Each number is 500 + 50 x the weight over its row's rms, rounded and kept within 0 to 999. Layers, rows and columns count from 0. Numbers have three digits each. The size before them is the row's rms in percent of the matrix's.

# q: layer 5 attention query, 128x96, rms 0.126, rows 0-59, columns 48-95
# k: layer 5 attention key, 128x96, rms 0.125, rows 0-59, columns 48-95
q0 087:473543480548541387507517557548527486446514537383473563472531463453447485510465447558417491431504472508574403425528403431538439594459552475549498
k0 086:474467482454438520530555515584556472559443457609548575412549554546523512487489484497460511509565546577510540469478487515474501484533476442443593
q1 108:485587450444417516454419393552456471536581542468433504500508338469472499481551556531516520584627567495504511482432501408510552566408546474517441
k1 088:452450460433523446496484566508465451490464543485510504494519611468444415488549496576584459561396527459574407484566525485551424564528539497576523
q2 090:472565548488466485483482513445524519493493616430415534503580479555506515479556591506613389558553444490498470479505416432472494482515573436439508
k2 082:529428458553441522490459427512514546436479522509548535551436550472539462556533522529401530489462588520535418474550629432486506546431577527573442
q3 101:406445434573491492497521556500526444480458481499622573436501544514568493474482541606497541513418567525482442529518514462452576464450516558490490
k3 090:590413560481492506496506577495567635463564430534483492536369523508425438510497479377540522449490485493506610558563489540487424419492523499506496
q4 088:434517503507446590520495587510536527456483484526504495507424549528495365509470487476441498526486447502376550443557493476451474401465555573456528
k4 081:533509577476503518534494481473587570503650503522545487485587482462511482456480549423471467467514511407475528516427493499498397449542523490461529
q5 094:554543512473390468481469403548563442490463538400436568550580480470550535524438569547442433589522500448482456551423496466524501563545570468529479
k5 081:454434414501486473480514548493452541438525436505576577427413510453511459400536441516523507541536543480492431515515498515523565437452497445514500
q6 085:494460476510527523553581532564506504532419604563573553425494417418543586481441484516385490488535513524507550484529463510533481472510513535478487
k6 086:501456478492511449499431420526464458464503371516512464555503461518491521481388446566470499547553401445535538596515554605489558470448471551421488
q7 079:521531499435513468427444488487543461556427513404507532566547497506526506436479477606550569503394450533517440470488441452546470408488527577489469
k7 079:438473466523498464475468557539536507505499485484449514484456541451480528523524397442358461516506531481466564567373472635535545526525429463504507
q8 087:531567477537465437514571465522457434571438350544577491489411490508442470460472497510474512469422506654510577517551551480454444533522440495453569
k8 079:589446527573573488487441512490480568488598521547470502517447473509489535501557422469595568479555486438439535470512393524422500469548527470537528
q9 102:466570550493402485451430332462464445491540609389492517520537438502558499509499530579574502499575487449480516449436460495495492554557565523569505
k9 078:439499426521534418509488575563576532460508400530584588437540519523506506554542432520450438556498566587539438451514448437490497487408572543602497
q10 093:424509471503450485504476468518514473476480587410476502485501477402466424485476501558453473630611493423511474359488448498534579498457493480490540
k10 082:591439514502486392522564539496505461512486427447618664526552414495608534543486516494480426503477566521565402505487471488425531463530501494498435
q11 095:606502513538472542429460421490518457480554511514392421506533417444551519520489527548500537463590501509592460507449460450521485487535559387477530
k11 079:399553442457577486452520438523468472474420526457539523586605491458499444473491523503463408589522569520473440469464568470479518556545542449618433
q12 092:562560476382542509405488444521489485465557501516481558513613503544492449370545489408502536500542441547421564460460421537477458462499463467543494
k12 077:441512469602520503528386459489544512456549569512478419522501443442513575613488513611491487593536527529526385491485550519515506530446538491487540
q13 087:442447481605544397454517520434494561445497458493550519530488525466531457526465503515473481486436531511526509515338407488451469420521550562485576
k13 090:468468543412542531510478573578544449471495416509521539450544449536544531477451545464460513481552406550504475440552518529530480576544513535468391
q14 101:510554420533561473451494464416509372450492592443464577454527479501525513570497609630544505525466506482503451563552471441537500515436528557615522
k14 098:449404499489548419526503581543543576517489499439542465435471579619538583478511459460483544510454571538578546468507530575464528465500570576523441
q15 101:446522529469472502428542428513352523497434502433457510537515463435519553479493596561470475559578529488472507453450426442491499482443416509545508
k15 083:530503455552516536487498454481515457458496491553550493455544505482541407498516470491568481588576544522557405454553456520460569552605573482511463
q16 083:560518488502603505450419585448483551448542527532615446415471496470491595398445486502475578514483586515548486578464504481441531541488524423508468
k16 086:407526485533544544459558472460561420474436525478408490548493423549445475500552520502574495472549496508514525523503399601549450480528467506425516
q17 090:503485512420465421546521511488564466446525588443517484546555512520514426472612571567421466449447610466420471536441434484505458558466539488493460
k17 075:519444526525376577486484473485528452523473501461499561455519600541511567481414499403577481522509414529584499540530602429542530519521512491529524
q18 084:542485459433558518464487463469486504513524454521521446517583461522545535498535537491494502549477403461498586493489489456477561520483562448437526
k18 085:443440500491495409511429568519445586531493582415569504519497508459421604459479508587464513453398505539444529448432436504551499478542548569590480
q19 082:507448440497504405530532419504426451566444526518507411497430433520506448561439509526587412457458544434585449549524452493469508530554426578487613
k19 087:464523485547500464497495474466509528453536423505596505527565546579587624402607470497458488451559443541550514379571502528467490525530473527553446
q20 098:420489436523580513517447478467526499480550509501481507528538443445501533439524512445481471504584517410455550469466558506535470610397513434538525
k20 088:451516522533487437522531518538462455554337505477583525531506482590470456604449555500538550456425517496475451460585503459508642587529510538429430
q21 095:518638490477466494507386383387538438437471475501491404511485444478535496502531545470474424524488532543527487478537404486462552516484492535479463
k21 091:454506538534528504456541462515601474521540539368524579428477455506561426470603487507514554544487519500495402516459553465430499578514562534563476
q22 091:463432472522543375579464543527530523426488589517584573452430511531435556537529538487589488532445433536602463472502512486493504522522517509579496
k22 078:480537641518450503481563552517525519515478442551400422448510520553497487490447441491377552367492528513550483476499462546431447512417472565498533
q23 076:469468418465567430522401533591503501476521458492517470524613550403491514468551551523590451560432506508547417518506433527477573530493557519478463
k23 087:553469567510504530531592497432519465542429535491535544451329466627460527538448460532438506564552526441455429496586465488522516564521447471542455
q24 110:548523502464475586560598473456497503517533531543367459565420483459443515490496447437526527434508496532422567586446524517529487453502494531484563
k24 094:498547553554458511417393438553492533373568513404514465480580471531547493462530574523537467497573558408537516563449483454498527575433454386508428
q25 083:426506447489588541539458375573577578451503530420510467465528548519513488512515507441546473540557511420513485538444454479535471491429517470472401
k25 075:538456466517413443523538505540536529504485569560541607521504435530437415436420567544455545546408491522457439362525567496543484514522422485560514
q26 077:520496531406503492498558523506451437465494487426547465505528387459415526464576632492564433595549525513521485519492590446473526441478528488582526
k26 072:538402460578455501533435492445446502533573560479502453472543594534442522508476465548506570423487508460530391535608439507545567499544469452587491
q27 090:538476565563461477498597446455506478561562497546422465585451477474431481516475496552417586395533472502423508478430499562450494466421478387486501
k27 086:492621515482467497525438453581545513459465515422371477454570471509517509419516459435582449610595549482590454481541490434481599534498532502522521
q28 080:544471535497633490443580482490503512521457475399519486546513502506467529539469444485422467465520606536517465461521456505536465580507541465544497
k28 087:441517443560434549561464428516481480534477521553546539448479565495569511486519458511493445523511470552430545411514553517481554464409514519493423
q29 099:580529581520591596549531490508536454483551468494524471507483582464546504571451477460525506462466523400411487588523561600451536482558387491463546
k29 091:397502513471451477503548441477559595548508490458521480526500408503469544496584456617554512522581455512443523519412509456459529554392529508546489
q30 083:484487497407502433438475485470477538433447597492482505480594536413478449588494497515500464493478510459462392520550458419511499531452544526595506
k30 071:506499476553540540625436474511534458571467449512583528429437578669510531414523552514487556485461552599552530472488423501541468510499532515473499
q31 076:468530455502468523472453514523516449444469484541446436514479462586534487449575518541479494518550490451415540524529489465611573526442497553467547
k31 088:487515563456519530409462492456590510571521508343478572448543567422493588566455466477499466573477501473533506499504490445460535441423455514539538
q32 085:395473424540497495566604492526501587551541493525505473513470541501416479580553528497525486537540542510520542490440540566437541447502506522454517
k32 081:542459607547512545518495504450431543529477451553538517558438461469469553400399488418561503500490520420516570383542488438485401420546531529537509
q33 086:470561534433578493476435491440517489473423514509474528495493504395523488542539483562508528556550541522567461421543505460545512588453572472582549
k33 080:542451508507532535537529440542466484520518507440565592422479499619482515545495564479533518464481528507609560485522458567488495482528478520475490
q34 086:525506543365429523447462493418464477486496479497447526548501491474541559521506476441568528467606525461429499591473617472354456496560442458538475
k34 091:416530477601557477485527405543546528521568543480513425548535501470447500521543492536499503534469516497508451409488402434604548459462618454503510
q35 097:496530434430550480516447537441509466504396547461490499540459576494505466542515532496513472513449585517622454481483541490538503458424656437555556
k35 093:580427499563520506461580540562486493515495425453549510418477527562516469467487420538509547392368516531432513467523567502542524509527457530496449
q36 083:470529339530541423497548489488524448549442450524579510447474477513475479443615530559538497498485547475530483480559535494501395541452521488473472
k36 087:577485593435484499483477500549529491535471473540480497556403572500540454605521400432459550509514489561467620403564489424474526518555472549508450
q37 078:419456550522494558495504506532484565446458552529461510543481510465470479528495405447522541581468544504433558507550519561544546495528371451392375
k37 086:565474489487407522436503441461555529540517546505511460528637433490602454411486582474480438512517455487462520471464514488508474453540529536471559
q38 101:619516593615511509558587532485459541489434492575538582508447564593468540488474488428502543391523458542524485467472480474478494492453445487434502
k38 085:484544527480478571478490421592533511531517462589452361520534508516468422430447530420492517431512482470437503497554534548480449560504524427484494
q39 107:569502525517515358514599620497436516594497472500520533450474618596443485481488489523475550462478495534467621507511491576470494434523476474514522
k39 085:569534497525519634560500500492417519445552469529368468514479498475529592443508426418505459514532492471436541479446484486495482471555540544447427
q40 089:504462511532582428537452516464537559460394481543560538495441521616479494505460428516486490482499424543521475491527473430523490514545544500558503
k40 085:509418445518511415531467518531527515549514436472461440483582579527529496494470526399455522449398454475364587493537460479485530498552424565446583
q41 094:442485503475554400556489516520563420498471533456573561442581550526487461540483604426519521508406583537564482457472460563538491437505595476580513
k41 095:541452539537497582508556569458526614460476429566570502518443521502433516537454489496446452503433550588436489516515595499469583402500424552466466
q42 086:464480542516511518515578547467491417535496545500525491505521406645432463493480523398476459443570507466530570494572587607617430505558486515442474
k42 095:539560541490400519482519375468556628514494474545362519500566474437604506508586551501521472529514471563529425504551560425420531497459440467438483
q43 082:617528465519408570506406538498453492524461476499553445463397485456505511388503469480538579379468509456451493574458575458464486419530498516539529
k43 080:474529592460589550414506477521508476583581499492431514543558494510492537588439449468497414506549472522477527424472438548504490532463494429513506
q44 075:488448536573413516506558413528493465417523518483515560558591460502514534505521489536547528664530550514597541526536506517499582471438512508516546
k44 071:443506465570477446525523617473491508472463454420503484515426557442504491506524516493506504470518500504460451496528525476496463459599614440473427
q45 091:567454524518538515598551462527526477511484462526540633509407553491508421564513469397497593441444494498470425464593539430547537513550451592560443
k45 080:573446549490452533525389549530494486485603407512535395443570508503526521533465578491479444432430498464495551543444543541527508457481467502547540
q46 095:519495473528455445500465476508555502497450484552544495465507412550433503489522480477485511415468486541498645551406536538524414517529513438520545
k46 090:572493495440620596482559541505475584531562488489405445588484584494505566516460510442497495465591412457442525466494406447434503508414432501481497
q47 100:380491515583477491497465489608432471467540502422467476538557409447504581554457513534489506533569475477519472518490462462569528631520502482528416
k47 078:503480374469505428419518574529503472548511513580547531449524558514486508471474506597563405555441491516558439497589458504498517512422453408471556
q48 089:518482411438540594467469461568526423507509486458399506504566413433495485458497442545580507436560510494472500518423507449515528521629466485534561
k48 083:425405526455536489488480411482411496486577480495467518501476556495416604568608599617508469631502465558549513469481434455491560577463500479513433
q49 075:496562516476409519489475494414520500578483480534569541433429533497528464506548424483472541567612587589483467560428424529533542520507439441480497
k49 087:493506454490608462539456520556584513503474470472572496515532490412489493499531502482537536533438480416574499549459563371513418534452515491464515
q50 078:612375512408495491503421633527491492452461531436453560503560462586521596496518476448496549381490499544499545484478490520520580478526426580454469
k50 077:434530464572423556445492518440444518490517468586462410503435495498481525538515555539492454519547390436468554564516532560504539427460527477598581
q51 086:465438469509445522541481499532608584516457522483509554465523493492468474457497558522433573512504504473595513434602507499514412437426428523592603
k51 087:566429562519517533578611492539399528476563447496519505522532613463522499484495462421467540544441547462463474515451546587476610503536443474543437
q52 080:535336447452453563533493542466547486544512423468540533428499496481505469426517483495526547469551535526512570468543509462525632489452523481578468
k52 083:459509547511534467553478514487470491431412508507487485541417544521484469639449529509573501556495391378460449551538471475456500506527548540493499
q53 087:503452461513519469537457497491421434484460462444593559494535541477577543513464449564538562439487500605512464528475617525555492433491477527473539
k53 080:484457519569447397557503573498541494565538457563388467472462475545296546533492482422488495528455477463458552545451491546534546537491547564564561
q54 089:571566521477556598450418513553500523505612505495453431556604532492545445438431516431578502424592506468420504513536413572470495432498523475416485
k54 083:476552487501512472614552404379565496525493473515445521493463471490409496477565527568463463603558596489508401529460515434513474540464430465560486
q55 090:479530489538561493442428403528488506556546510425450464489534467504467453538458444543577497549494497436520548593466476557484511516521530483561407
k55 078:463520344459473425493549617474507526438490630409515526462554433483616602531608467515519525574464566514521452412556469511544481523495429524523467
q56 094:510582490439508462498453396493494511479539497470356466495563541496581470421543612511514431469550389472508495562563432509457431537464446436535538
k56 073:516485460568496555427525430524545432457531536502570415499524454477561453559482410579515563621496586547480399493488550462506503512476543513563435
q57 089:445487568484420493530512560530451532561555407498529508422468534478454386484439522493467600474481433508484556632476582420496401471476442545497468
k57 089:586545542454550491465488525516554469458530540489443514471545488515431620512554412415516477527562508421510368492428482575549531435588453475469514
q58 091:509515473466458496522473614440482447423374520499471517525473507512466565549561456555442554560501536587524417525558474427529499525468437439491456
k58 092:537412523588552503526554518574473465616473514478469501478434622515518408487533533415546539376488507472473567514478533489455476547596614544535605
q59 081:474531471460454510420468470415585556514613476524431549544508484561516519456443421501552507422569466550466465396570465508465561522502461432486570
k59 082:443518469570447394532476448527420511515498556460479476526549511470580535556560592488450475534549528411469465496459470472404431502507536406510548